config.yaml
schedule: "wsd"
doc_mask: true
train_tokens: 249200000
Each number is 128 + 32 x the weight over its row's rms, rounded and kept within 0 to 255. Layers, rows and columns count from 0. Numbers have three digits each. The size before them is the row's rms in percent of the matrix's.

# down: layer 6 MLP down (transposed), 256x64, rms 0.143, rows 131-230, columns 0-63
# up: layer 6 MLP up, 256x64, rms 0.161, rows 132-231, columns 0-63
down131 089:132189126134162120104110110146124120221141132150167148160131147115125160092145193131167103176125135135125168092119146110108094139130145145125201081152160172150137156135119179170125029111087109
up132 096:158098103154147089129115089112172152143152167133130124119141130137132098160182188126151128187065077123117080099100153154129149175177134124113146090113095145183113077111144126098069119104207079
down132 092:140140139113102148139113170129151172131192070140104113119090119088160126099074158176115098133102171150122190179151126110136142157108180112104126172139143117076084098156075106166118156151065193
up133 101:150089112102085133176150086127113218120167160166187113150148137139064092172100109135144180120118134108100167147143201123080098132129091146079137085110138166100139103145116099135147151129103183
down133 097:103117162101129171096144112141125144125111134082050136132150170093120149120162144132136097103179172092134149086163095122143169105183052105120235128153130136144136155088152168155165096155127109
up134 097:127124102117112113125135133143148098146115110203097130103139104108101107064198141104142124168074076143037119151125150150079115162134122112169113113111063102167189100105119126143127091192111161
down134 095:085181095140127100131159127168157103068122177088117144127173161123139170138173198159209151123137111118134116089105081103137145098113119139145086138102139209167114159098141171117152138185132139
up135 090:182108104102071127175167108085077167105136158199149163110090091143156130186128162125114116095118158144148061144190184121135116115144102173149154153144095177137181119166148114106105128148110144
down135 090:106136125145139179101126152150155117166169142109125084137152080187152090099100047170119055119107104111161180135138113147091193183166118110114087091148122110145092162088111148123119142125121064
up136 106:206089103160083091126177094141115099123116156117136075142086099135136088119103154072141136175110079147141139188116150189093088189123157109165086153117070129163151100107147106116113143105136165
down136 100:067149169093130108140126146128122148132128127149098181141136112118095128093206086201094160117163131109119119079105084125166140086094094128120206109136133118130095206116150090104158072131091106
up137 104:118139134156064110127099135095155141144145145155148143111179055148090106092229138086172096118138173133057151188095173162129102129156121178129137177108125121133135087102150154154129140148128100
down137 099:143192144106064164119123117132139159092118110140137108179131114139170106118130159099150152103179153120095188100121089044133128124092115150091072125118082133124115152175143115040151116172143078
up138 117:102131104110092127112125142127150141209133163128139121095155163118110061103179102190084116188142150216140152108166151187136137077166145158126156112142078123114150153100151142173090158103138140
down138 106:073156139152117189163126077155169147130089149090092103158144148145076137166118119147175108176070151058139142085145116096175107157120089092094141146139106153141075100134047133096137134145117133
up139 086:152095156173146132093130182115090120111144127212103128102114125113122136134201167130185125135142149149127170116164122102184073151141163153129156073181150181165115153107143174123132106191114084
down139 082:168105153133125220079106170108113183109143109097055189154087154177153143106160140125143123112185142117146164101159131110145148133143102176114139092133118157190099109150125136073070116152142124
up140 094:118090132171133103136129176144096099132153135150108053108162186089095123133140141098112193184066083145122121179151127074106139149141172133090131099115173145123161176177134165087097119087122092
down140 095:108097214143126184157108153139148176166169121107111180141116123158123077149170142093109078117106176092051133083141068095104109134150167112097142088133142110074101104137145101136149126131080126
up141 081:211128143102129102084166128125170149131142160150057157099131064065142136079163172135166142148130123111102059156112144088116138156144116139131094127076089124128102194140144116111091131134067147
down141 085:069149147132122197086104152157162131077120117181133151195079157097149134094113104149143175126157128154155160104058113084158097198098109104106139146134081076111136141142151084126139142125078118
up142 104:142078164132117064132101114088109095120104123157151101122165096081106114127175132124179087134115108152152078095167165136030059121139110107149104112075111107151105087057124107100129110111145144
down142 108:177131139165103177087089139146153123108127151043142106114135140175124160061156123160072078109218103096140118142121117150149113145144128116137084078092096119127080101125147149108182120166162151
up143 126:146142120123077121136150115125151107199143176127156098106158156137058103130193152173118107214119131129123142112124143151141155085168151112102075169114057188150137177105153156117127168103109103
down143 108:101138161147117173209136086171140123122147094103105120213133134164113131119129049186093138166098105154130105121093065090132106115134066110101128138165135101137144144134152100141127196077121147
up144 100:109086089055103124157079130093141106115123171147178070107154122085126099129167115080167147155107132129137108086178139116132064122172167170073161143112135172099156121161140146101139136193096159
down144 101:163138136151079151136117179153180133120195170126101157159154148191148122088126152133132089187161115055118170129144083134147121135137136112083154129159091147099142122182124137130098051199133126
up145 103:140084123127130134140145156174077099136171115168164179114128085060125083080145094130168107162111069141070104139174129170144137132152151128143091137099092119129212171100132151128098150090179151
down145 095:074170127149132241131078133106185131119102084120132128173118114141095116168142096149108152083129174130181147064124124113117121119101124166074166141156166123111082124155105152151127082132097172
up146 091:183129139104110126104165151166092100157161130133127189117185098113128113101142163136202130102090155085058149155155141146157111179178139134121128090104112175142118162152149147128098211173131168
down146 093:102139157170109191125124163184159099125173132131138138136134170182141099060161141122081165096199117142084102126075099091152164143109081153073160123106147111151150122173145140138141136204125135
up147 111:163096165168097102101102125131119161140107191097087105093124114120082092121122105154146112147066113146087152142148123150036136135218117098135121184147089127177124119073140130135059146124125126
down147 109:085078077126146123114148146201162129172090122166099046074140167142167122062152168139141089084085104138144129167147163104130137162106087113110101159129149130178103083114100133149130112171143107
up148 100:094101149158156113112150172054128129149125184126134107126127191126075133140153127131102098153112180117075183094112091150114145219176134111129120083111078136088144144068156143137112139131124187
down148 102:094146080144181129116083172136141154161176111133162175160187144087081130141157204120139130116150126134108083131157082106110117094123171074101111080109064167172106087119097109114134148172105129
up149 107:133074084138124114129168157114118129153074127118129118099136046103116120181126101100122096149125136200087116125179083149069114165127154205116110144164104148164191099098153141145115157187139141
down149 104:118137132110114149160137130142120163137119141117047109106082146193087094112127131172144111148151136118066110119155048154187115075091178148111127102073203112143090160144121144114172104133113168
up150 105:122112135128057101149146121088078164115126107101119148121127116100089027125102143137142167104115107156117093196172110114166064165134101102094140180138109143139192122149142083079105172117152116
down150 096:122167117107096171144134187114145067132074124083167103154179183122092096142132133127104167129101172105122194128121107113171167150132137098127094077144123131103207104173127136136112114183095072
up151 100:130140095164127125105158178105188141203157151176165101130087121094078108137098071168130109181099125134141153141174129173174170113160182124095132105182104091172154152143143151171141138124146167
down151 098:186076164148137173123076078119134154109115098083172123118169103090133076116149090136138166160150161142129145073103128152087119146058164145124181136133121112124115067073089127136082138090111179
up152 110:140085079168143108183089151117091098155140184164114176126163118096131126156124118096156065166056117112112114120122082114149130145194151144139138069138098144214144124124138173157124179139139116
down152 111:113129185121163113127109084157111186081148151148132108088147120127165108129078097141052159104084187114165127141116111085150122139107071117142127142070129048136043142133117155119148162127134099
up153 098:145092178139091129198099136123079142094122151114112075109191099126118082198142154159131105104068106140148150178108152104117134159167115185156132167093126087139140153123178107114091134156142194
down153 094:113149148150179103033083109129091129160081116105134111125154056129095064129101083147108157132101129144134163072093119145102108112109145079116149124163112166138112151113182147086121085082115074
up154 104:164132148133094149126119153099113113158063151122080116096191102068137094166118174147120097135088136104151087128125151168073168150162144105116134153188078211130139141116177130170123177131154165
down154 104:146143097156125245129110108106114095136064072101037113121081114095157136140085120123161126095139129114149141167086121144098137125113119083135083174155170144138168093134162163150132134131157134
up155 093:168130069122122128160167111125112130114084155167156156096116111137126097159106132138172073097071091131124174122184110062182149159151128084125141090187095179126153140112177136132184161073149139
down155 097:161102168123160104165149170124103133097173139114122189098142148136198141101085161108175144152087153133188128096078110084173170112108139123151147107089204057113098081120146114119111120148106146
up156 099:123100118118116065190178093059151114158136152120172150111162094067108133133093177170173115142098075154113127166118175108175167147174138181105125148088152106129148109107166133159163148099161125
down156 107:164135120178091176122074147160096169115075112158103101111173155133126115131229165149145165104168157095138140102145115149115093204086152106169092102135107121121096181137083139144121158136149152
up157 087:197089096148129120135121064112104105161102117158090166160111081109114116172156178177098063145081114151142111150116076125151135144121081057159104107141111141095203163094145106142158148130142146
down157 087:144114118080176095125174165228130113120171147124094158109118124193160187134062183146145136146148137075156179121125128095108139129170123101148183123128106144105142139132166095095150176161120128
up158 097:139137088094141095145116083130130107202145125171133098108110092062075122129121145070116132110134090095143128172170127142081094187175168134139145092084107188088172098123161155076151155153110140
down158 094:131157156064114118130179189078158133116150140110065105156137188206129113084148164161152152122115164143090114122084078113155168107097117171139149168161147105101155119146156113113074158142178122
up159 095:120025123137161131118175197145134062131131146177134077125128118089082094072154147065138111154118112107131154092106142155148094183121108137162127154093120103165142123087136124081128121105142183
down159 090:141133112105092123121131111058153137152110133079123132109185157153175078177129175084101132113177181162168137095142152159084146099111168150083120082130131133131130171158092114131046134142086073
up160 098:146123077156050082145158109120098140118164194155160156123081201121139128112116144110171127156108107175121139147135143105068156143169165116164189140128175125166166100105147136099114125077187136
down160 103:062151164116120186138127161144189136135173098171123125097177178102137132055094063138177096121105156148131062163142113110111117150130183091108149118107139116154128125173080117091163114142131087
up161 096:157101091109107140144098081148103197107132140125151144145148193125094061145153142154209143090119162118131130093165184108058079148140124144193148098138104172183089147140143132109108150144127129
down161 094:151172182129123144156119092169099120091078154166116121108203144159149159115092184109090104107178115110126126043127155119144203101158093144115114139158099121116105178095163137150161089169122111
up162 093:127112095207094135148130129132080140156090089167157077119124105110094124120131153158094131084085134106160144080146130105160176199126143088139119167137108115148166176072167140076106159107172069
down162 093:135163149089235104132149173143138141181146145110083148084105111127162164142167195151148126108102178119104141108135150137176128113150180176100158115133109105061118128101151129118080169157089149
up163 091:105129085128144123116180154121155112155081104131109115128103104091078111133199142146135133158126105107127042119144130123137084191163145151160159142132138213121110182131160160065109117082132064
down163 089:182182144143164136115067097151137127099138086092101095104030118109187144136136148151078164090100117129173109173098163127133149124153162127130069117127117110076122107137147197138110081162126122
up164 079:145124100133148097113194111116077179178103135137109140104190140149098136129107178106125129154065144156094139107103159120164123167164072094171092123129151111130144107051158102157174194150084138
down164 090:117122122077142089082178125189155186115138119081080165142140145053094145112107133120113147086084181133124150093094163163133147189125155105120149119085135169143141092132160100113184112130114061
up165 111:188081117107107087190101119143101141135167149156098085082215154129146127149143138119173157161111115087090128127118104128151148190166135179152100136103128127158125191081127181131096171105161149
down165 106:074044132101115161112156179146139120121142059109107139156072128070105104095141117150126171121114142123192141118085117125221081147079128148147120088131161102147126086143104119117179111123123156
up166 097:137107118137118136214153150089176128148182139095073162149120158103058113134134071189143173115100138153091075114116157124161139141141107152166087179107118103152174144104141147191142115172141129
down166 090:114129108144127134091107149171118062108087101183174137093073081126177094105171119125096135178166137103135163110136097081088106141147198137136134073105110133135113133146181148071106179083096128
up167 101:182090151102110115168136122082155056111122160159152126103123159148078100124159073083110124121135119171156133202093102138099148096176197146137080137117091107168149139138164151089125126144191153
down167 104:188146100136108090067147109181099156097137154092118154148166078210110094134158163125134116177103146133085116140069133094120184150138102124153135132147109168089127148088097102073186115107135088
up168 095:113115138129141093153153113122156152175148146190095138143141093138070132153110139125157159149109120182111138063135101109089157190132133138137184155109117123163138149028157131071067166109116184
down168 098:115143084110138126142093150133118162126142148077135176073098143085144118144131149129102180142080124038130167129072172074130132108109160139060109116091159151113168126161123127148207112173090118
up169 102:095141121133072129139093136155120141148134146192145049146103137100085104141170155151122149124114176150135183148158175150133141121163137127144115150080095225098124069112188158168162115172112133
down169 109:131175099086118069101148122107117152150126095098105171176193154157143144157137152169157137086126200142143094106137086135138114132155060143100080134068107081171155159116114127128055129133153092
up170 083:120038158134081138113112155127130108150116179091134202090127107094101132112118156068150077098116094123106134132124154119131102138164048117125143142169146125134181177117141194172113143188112115
down170 086:100116137071141111156137121142108155146179140129101140146102117159095129178132156143113125099091174091140101157135172161170110116117171120090171007154080108090062124134145145131114099185099116
up171 108:111138142131093138162177090144049110115118147123151144078171164082087093166149137122121130139157112148091113117125151077127141143181120100155140196140035149157167156121168148101151158083144074
down171 100:107178132123165196136152159106133170125072158175091111119097176170112082129095070153119138093141188104188135117152114082124169130104098141125163172095163114147055147170130168096120127114126137
up172 097:176087124153128120164069136081100097135076161132083121111147116127100109153161165157128129140057117123142095179131194132140133137142213157139170142197142119138177096109173149093109166143161117
down172 099:111145164105116255161147189110129142092140084121077142171093129121145129108171093143112139079082155149142117143166103130112173067110111162106155119128163178148143171146139150131142101138151130
up173 084:149056078148127073135126164176098095172134116094148149073112110141082150123113133101082154161101053128129093131111126060127143157138106185089073189117115103124118138130177104113159093155140123
down173 088:098129040101115063126117136136192115118116119127123135136125137172093141081169139160141113126127095108158153106076170075155135109110211100094097151081112146124092088177138118086104073096137107
up174 111:154093143131102118126116110178141074132061176140193112131140171156068097137086129094115055180117107110107087158191156174118147154116136118166199153164120133184118128158148123130099122148125115
down174 103:110142098105151118131047107135077197111144111130066171117170054127141167150136065141090118155147094174133066173126136118162110129154066117067147123134151124142114113122165130119149168130092140
up175 069:168143137156100117136083121147131089107100120134118110117131089100067104116199134071141098118127087135117070164192155118098082174189187145119065114144122113089181109149152162140092151085133155
down175 056:109139114078071102135098164104106151133145099174127087162137153136064107106149150208179136135139181118146160094160071078142159133168125135125150167097163168158100142086092109104147080116117075
up176 083:160148123125109131171149078134174099093150145154104198132143091036078112127133143097215125073127116138109110183161176102121116125179154146128172127134143117138082128141122124163141107100189135
down176 081:100157176157137117147087106125091168151131110122209163152150120222164123110087137173129193142144163166107117107147115146112154145110105084110104130115155108161096169164178113126122101171172068
up177 099:185089135109128079099161123135090131156138122140131136152185126154090115121113141083126103133103070098035141164130128115145128154148095169141131189103144160175168154039138157137147148113112196
down177 107:163107116075146087106116124139111131096157161119159126157148176085102125114102144161087214163129150129136143155066128134149166102148192123050134117147109166152119078154100069152163099115088084
up178 103:123109136138089112164173137196101120182139127151100158126106170128071088119176131161195167103115078082132135191105129115071132124186153106123100093073139108150189147126159145103162129115157151
down178 098:061138133098088063077063163107178167098115164064119095143145158109150146126061126124105140090109163144077096082121129132153146132083139162094112140165123147098054146111130107130126149163142105
up179 099:104121092160101110085132085092084159166154163091103086141181097150102095124153144188181163168089162165126064156162121172130115138137156102141147172101060165119151095090143157129118096099108114
down179 097:144118166098110107102094106139165160039144129127105177126107158103169153174173142115105164112178119094112163166069106154141152099224090108135074099134120127133115142103158117137096137148147186
up180 094:154096119123123128136104095173160129181130200118170138114101076087140112145132161156157085156096124117079080160127103198110142163169120166106131082097158112210168148087140083151127131108164156
down180 092:147128105126116097091097130153118131109189157155103188137127093090175165126120143083200119152089164094102148116088059138155106061155181143133083115079130076125118102115103152138151160189141123
up181 094:126114176144066113173116091146113070139085146142151102098182054099119114141114095120168124150139149162105148140141134167079081119149054147151115141117141180142151128077131126165050173131089132
down181 092:159213175125151104128147134154154115127149141076108151173143099170130167165079048171159131129116159105172130124064093117164113103102119115147129106090098101107138107123097086140109071171152075
up182 097:101085077188127097133213134205127153142150185096120180130127118104116128174120117103138092137106128123160108063088127124120146122138096119083101117125107184085146180091140165143162168099149094
down182 099:114105129109169073105183191143109188210118150102126176171147155092102175092140159150199134077134139160157125137149150145134192136123179143120110106136111088090159134150122106130134168150131090
up183 095:108139086226099145110159150123105161173131126180147178112143142079100070126114135115196123138098079101049179097132167175116097167140191146149139110160127148139129140121118124130128126147103154
down183 089:111098152121057239129146142135125141137135111125151172144133149170091133141130103147097103164198087105173119098122104157116123112137081129118147095145088144134131080152118183132192079153068119
up184 120:149125126128116109072110072128133088144119171190138144086147111141109100186123097142148174134073098145113135090172102125113075157185137172134124115163146125167173141120168231167123162109133106
down184 117:110130127148111148125089175103076122097132073099127107193149170139077115077122170124095079112140114112168135171094136093166228145107085118094142144167103169115094145100129071092128107146149132
up185 097:107110127101152067147124143126155156157159198094134120119156173126125132098134142133200183149091175111161112110128071114155142158149127173121085132032102174144116086142144100096102111183135090
down185 101:055103147131079220109117174113127146085123132158155096138137077090108105160135060160078114135120113163141148141142144112167159135117096118142144171195116146167159113132111103155198137090164129
up186 081:095141088140131131128107117101099151129187165130136126135115157085114133187140245125150085114139119111132137100161163087169149144174145116142230101174146144086145147157171140131172122127121109
down186 077:054138147151145225097100157119133092135105130122063146153094150126110126121110147118127018098167115108122131097153101171083145153146158117118059145135093122101131124162145098129132130068126123
up187 082:103118152122088143123117157085164168122094139127192074134135151115105115162119192143118148144153066139137156137135133052126134096151151170049073138177095136151124188124203137121097132095113118
down187 084:114159066109132151076150186113234119156096178139105146134102132161125131052127118160137129059140177152176118149163177162121162119100148111124143128116144149104131161158126089116169093152126113
up188 128:181132117188060107088153086121128104201054182136140108152145125129071081110143113094125135195116130132100091150176147180104105166131163088140129162101143135185128123111157123135113100118131154
down188 117:107105170115172106118127138100054167113127089085068130087103076119154186157123151115102162115141067146149104162123099110074131175075123099135173150202146112116130117100107094098078103111125108
up189 088:132166104099040123127077118174182128137103154132158062123100158122125073209130180111098090183112116136134116176168144128153118104159110112159171125142108170111128188121179129116123115140119099
down189 088:141119122127094141082092105056139146112091191128120127194106141102140154160146102190107131080141159128142114157141068148113117148116032168129124128110113160096198103142111060165123148138126128
up190 117:132110157188090096143143124079153128112098152178123154119189110136080108136123152194184112097076120085158095104094168139076090095153104103082151190126098148136132122155148151136070145175125159
down190 113:095176108051079140149120128181123104125137115084043104171119146100125161143151131134086100169153165153076111126098123108145181114119100187149080099130149112135113199123099106136181152149157126
up191 103:110071060118091068148081172136142117221143126140157151048121098166137102147150113126138164109073126150149104106128100137095147186141108159097162106169090098119156123123173136139150148163130105
down191 121:100136091133145071093144156131120153163127096125144127132086121177129114076139103144105127048126099110170096065117152141171216127155125127130107095100142041099095150154125099136188153158130155
up192 110:099082139100084086145117086182095147181110167155149079058157049127106116178136133126193128134132157199135100100194086158129131110141121158110105143158128148134132140105122154140131147096099087
down192 112:109059183128132142165202143220108123064098168132127165142109145146155143136104157125144111117157167126122193100114105157167123156074187127163141160147141072115119132122106112092128173158125119
up193 070:125165070142154090118149148182093152125131171145141097109133168135093176124137159111086141146182115116088184126172118137197076138160084133100088107109155154070159167147152134042111113109130113
down193 079:092165079171179196108109185117103165128117092123095125137063175176107163107144144165149145143157106102107152128161147103127127109124085120087098132109162219130160079189109110140100129113139143
up194 107:189117093139118090128165117139150162162146127164105137086153090060089116122115146135130133116117149143103076149123138132130132147164184156103136080077122146132217128152178224150127171141158091
down194 113:065118166114099202175098163152162112177128115149075122149153196125093099076162123123095141081140166108149126123095145090118164150119103105138133120161159186117098139129130109068183113185137103
up195 092:157116092188158104179116103096063062127136150124116145078128098116119119094124157122159123121053078086111098155090163086163128191157117162138080174090112168126178110116163123127106135143154152
down195 097:172126089157162101139128135205087143100096138085114122151129089197154196131104176149136138136163108124155189109076096127205102168132125141084129119101130140155080110154134142073130100108090115
up196 121:136129119076057088131112094107139076139099125129185083137168173110086107161164146092136080086110138173140077165153131161128096112163150160110116063149091124140095151143203117105129165163162123
down196 122:071162166099159172093085166119157130088135123173117188101135158129098169103108143140098180094053166117115141077136094126139167087088099120098091082155125158159116081164125106121084114130160094
up197 090:100100119123114121136094163145138090128061174188097129105152183137151099143133129099164083093146128135165066096073084109125062140163107165080151138184094127075166139084122125126104140117092170
down197 089:125164096115125188123068105109105192143145130105103105149149091142124169192142105173134156140113168099116115098134123219156170137065165135152144127193132140166100158186139132115176116119122091
up198 090:094092094180114137132136065131142098137124115159137156119107073104123078156136155105180130119105152124106118066104076112102152196166136118179152119141066117201102083130165160132128114153199116
down198 098:071127132101160085138191157129141141143135085194150154096146140107152155047136148138152169153138126127095155090108150130063154120173129110105216098109099129114079102171153144115085138139081138
up199 119:169108092111102053206139139132101060103114142161100095126109116119101093121164134125131091108133145162091140142098207193103103152135138101076185137143138127135148150116134161130071112085089164
down199 120:140144137165114154131153080084155112147128122089163140074124148063084159166157111119126065091189103095106152164168161152116177190105164093110113153116129152150088128139092122208159120117155158
up200 098:115116152149105058080101138137155087114117166166147073061125181170114085177129129115186115120141162106109126169163154134155105096150142168142119162099098173145189127099169159133113131062170130
down200 106:099120121060107126151126136106124116102155094126159121073127152162138170176148147090139168091137116143127203102173137168124108155117199178074146095172054117085082116146147175130144127154166123
up201 091:142096177113130097089205122137076080166125130159053084170104117132089093128122160139172087153122102138115081178104137130101136135191137184101142126092126109099107162111136103137175177150166151
down201 101:164132100082146079089171117159127133142242092202083135140111136129108193088115135149125144106123089114165125144058163153116124105150127137131144140181094174066145143128141112156129133119136113
up202 098:150127146123101060162141167087105125094129131097145116138161140094119086182133173092142144184127202131133117166185175089140076158156159115158174084131087181140155136109125086091091153092141154
down202 105:130048153148103181116124112095127118087209142136131152162061126121130115120162097153119174119105150108155174152126148175124179135128118150128092097066170110156181117110130083154185163117114178
up203 106:153112094185093057129104118159075205114133141131104078106141120081084110149117179155143160173141119105113090133161151180089120175127181137140098092144111211145157140100130124101136131111093141
down203 105:185161125114119046135135155071117147143113142084112140092091142088139179113149150106148197159159114121110129037115105116145201083165124141132122137150107062147096104183129127130139144157110116
up204 101:162120127138090093167111108107144146137108159108082193110109119155095111143127117106146088187112123130149114152107184121132158179120143165138097099151125114207169173155190199161137127084196100
down204 101:084100147105173183107160174178140117171184088120137115149147132057131102111133130152111171035099131103096112127149095132116149087187144133122163120084161095110101117108104075100124109168117169
up205 094:134111126147161114170141116177076143137104124181116103109138086124110146145156168134111129102088097106123047164073138088144189180147161145095100136105095106143143186119156127115098183106211096
down205 091:139135127120091108082149115212168133124126093085088130126056110172137147109136128148101144125121098141129162042095154130164127107159173101097121162079164098098128142187122132119063141174087093
up206 103:126134121064045075127105156142161186130133166165163124124168103115124118096115126157171169140091145143146156125134138120154088133134145142163103079055132129134201103059125106090078169154115135
down206 101:147150137153107159154137133203122113148133115135091146133129153130073128175136042150043150167172112121072128105183122095135161105145124117125135122198172121157103191138178166150164117129119119
up207 096:142122101093098134226143156119168135147104094166189083079139086139149098180175127168105104132130165142147130172160105152125094133151105201132171092175112183117118125133155152098129152126086119
down207 093:086087120133155187171140184165165150111155032123133129127081099165108046126120096149115112093113168104199138156108143160146135164114141168112079143130114080131117103139086116141117153087137124
up208 112:106080089158112113088149169122135133157156167173164081061156106088139118139125115098119094150110082110045102091145120132069036124137140112114147142093146101147105104102172121062142125124107136
down208 115:130160171141176149136186146127147158140136160116141114139170130123113210160119117103145156125152187075171079167127145088101112121111113057119119067096081096118120141169111088135198105117122176
up209 096:159132144142141083129142093183102140108131155226130173138154112116127117133163138114113143100103105166126075156106130087178119176149172146161114113106106122178186151082177205114129096124185142
down209 097:076121148130152109105148130146141107137164188086112137123091129090150081112116102129142192117177135134176151076144148067108121123149126062154172162089186132117103138126070085118047152142110093
up210 091:101065114136060121170115155090120134096104206126161083099127200154147124204123159151134146123122142155132028146168125106152118158165122117121127144072085146143114154133120100149142104143140144
down210 091:151096119106124204066098152147136153120150140143151161142117106078121125080187153170148144209136133120178169114105087142131172112129076138137166105129148129137091093185147145086182165108176106
up211 093:103097076100127119152108157159057104131129176141100125118169180150105111122145140083141111141066103202144090130115192129128123078175112134180134125109096158191113117128156140142192113159164173
down211 092:155142097152174102178106143092167139147157071182073106158144176109111074082154147155154115139114135119076131119063149121127166102110171080163102102102147167129140115125162079099130112123198086
up212 104:113067134185076086097118162150075151129088147145121101153161162104064073144105135160162124186118132163166164139144089122127113171166112135159103126084125148111170093135128126100039108121135090
down212 111:147188094082127162099131167138165114154137149145086071146089094138121151093128078160121114140110169155145149140049067129201111117103131119111080173120064175104128122118183132158112130123171112
up213 096:101085110150143091144120115138113188146147127092138147123193137084162116139103065122108116143092044102144091099070103212149074170156104136121134146099126141175134134094145127110077150162120087
down213 091:108112134153131143113189131121118123101095149196121138090117068099149140152084184143182136130116096132045116139099116124098197089101167144163131101138141046081140093145118103122157090115081125
up214 097:114100080131118121095110107102097072158157167104153137089130186144096119063157092179109196110097139153126119105109170178125179097159123118118111069152141139157138163095178147159047112145124128
down214 094:082175117147169118130144145149161198123076104168186164160155111093142162170116161108155081111114109095110152113158107101138170140078182136075155128069104132135091129183104120134194128140101100
up215 095:073102081115110097125133173101097094119191106151104174058220143090091112123164133140132131084121152095120110081117092123089125151148099102070124131109104153097113206135122113128172096120146124
down215 091:170171107127121179148060168094180148149088162084106115170068178134108090150139137121105167161119128184166144167140151156165124140092138136197139128120089099150130067119154172109109146124089157
up216 124:121099115115118110121150138135102119138151135125142130126137185081125019124149106113146172136056106089082085152179123118108157208181150132126111149098120146156105084080186133177115102132105143
down216 120:155133160111092166098096126188136137113091106193117157117099129122076157132125084141096095072116117099155127165155121127104138091071112111105097093134116095091167196211098078088105114107159108
up217 092:135131097140129095109146127135115187096130116142138117127125109132067122144100131058144101141092152119130129208166198225109139115115121138197111172138173177148119116119174129130132179107083166
down217 093:122172157104151101063157116065089104085139105132096137159102099124111208042170137070156136127124168102129131146105121156157154081129101178177111081127140140089134113095137145124171127145093105
up218 103:114054102139094106076138182118123129162074136174172138082158113118118133197144126076104135179076126117114134116143133113095143125119175143097115085101099093145161103116165143173032130116106135
down218 112:165093106201130125151153082116067166133136125121152155129123165118165113147080114155108160179170167036112105152072148092121103174151107073164123073123122172135126155105118162086108119126149117
up219 087:152115096146130102143132186132130086119147174141129093128129070137121101109190149079117149142079133126125104165149144135149118174142105137070152110114081107171178066123155095175091197119207099
down219 091:119146102096117051152120142138111189176125157129084115135146129107160159104147133163066100068147128134125114127130182099175118118154119088193155124098136202156072064140145131145137113187104145
up220 106:189106100132116115147108145115093159156096110145130120131166053096081100099113106166149141102117185160069069130081102114128106159137148117139115133154087169128203083093141209151132120093115105
down220 101:120130126137110186096121105111146132113166160150130097142089144139173093159124149151153090145071127094128190133216155155110117105179114111094090136052131119115094176122120078085109160177166174
up221 092:108058145093092052149099122101180051139087119138126149087156118136103117158141166120072186109113176140127133134131133181104111117154193120091134095129128084123117120157150111093136157095117196
down221 097:075134119177155150056166126155123128191180111143128099120129117120152154164159172151098127125102144088098142116155158108076195203117117145133108120052131184155116151147080136159105133129109171
up222 109:127109121076111084147143164151114076170110156137083077086173171096133109108135095124214117168114158104150194197151176125146111155172116161101171109173104167133138132138160090126158123139131139
down222 112:193100103134166124084106117176123136096144117116140129105138100142153134162123169072164196109083166066151134140091081113089106134108119186110102176084129105116141163119129167120191196091136100
up223 104:115107099102129105132112112085134168161118120192196095061126114141115119137178076136128158149091164154091136080157138204126094142164177120129195091151120106186138148144125135156107166082155119
down223 105:101076126097142182145166127169097224196112115084117101089113134128084159091168152126162123108158130093174128148122083122128162104124124130091085133139129137107129033111125119125136082155161160
up224 093:130074116159089103128173148125092073144042132095116116092158136144135137105167189152108113123144088139169134114131111119132103123147136109126123196189097135177126125093167152159078221146138147
down224 093:164119098132132095149078104189125191115131111011162134151159136162134145139116160121160118154113177100098114107194115071154152127151130143146101166097166138108074160144174118080125141136141113
up225 086:095074114128124070091073138132149146130105130182086142118097128162139112116122166104189135171112090074119173154120082088175133087147069128062087187091084131135158115094169142108141135122130105
down225 093:066098164094133156106132210101137176171165172166125136136134189145172134138112126181102138136132145114072163147122177143147130137109198091071101115095092144154099096125155142100142140127191126
up226 106:167090106162078101108165152116078106118114135148133108097157100114124126133089104067084127134068097178094098168180096140113114189147145118103086088105116114142158079097119169171173163163185146
down226 109:106132145113152071120134190132090106214138173112175131137141116070119102074138132144187133147146175110123100111099169128148147096196180101125122125084186169118163141138102172116171149106107140
up227 101:180061133097095104140163149131163121134085143195136155113119112109142094171128173139123102120099153188123100191115117156129083135140130109145167137186105109179075139129142138173146136097092038
down227 101:075174126090142180170093102142119153113134104094091108139073203115116085154126093138047124119097105090115085134095132121158121171184072128163153127142079154132165136137151137082091150165104121
up228 102:110082163129110136118148096108141141157082135088152164078138166062109113151209110182153128098088129133098080152156129152127133133133120100096155116155059138173091143113190184172086104121112164
down228 100:105113128077129166150139110184118108142125118136047104100114123164112183098148143132107121109130112213158165100088167096096152151195152182128118065185148137105129141189125111115141163150133090
up229 092:131065076146110114155148154153084176156117136124163115121167074147122133128107171084128177162110115102122150117063123131120079139181164108130122088111101086216097168106125072116131159148080155
down229 094:114133184133137166121167185094173155154137152089087124071114150125155120101137147185092142091171137136126122120077132042128132085164158137117103155084147097112097116185159074121089157162082112
up230 093:130096118127089109150191116134127061138099152133146110127118158117097091192122148087169097185139195136128167162143166161106080145200166147136143114160119165106138150083115073178090166105113139
down230 101:073070123124129151149171121153141132140210139132131208149111102111094119101063104142126109121114073097126126121110059100151159142133133131108134112060130137136167087122102131121228123103102146
up231 095:105095072092111091129135181089118078194100114141057112140137153150097127162152124165153167147067056195178120137104153117114142156152092134131123114181147147112125191114155114109123129154099157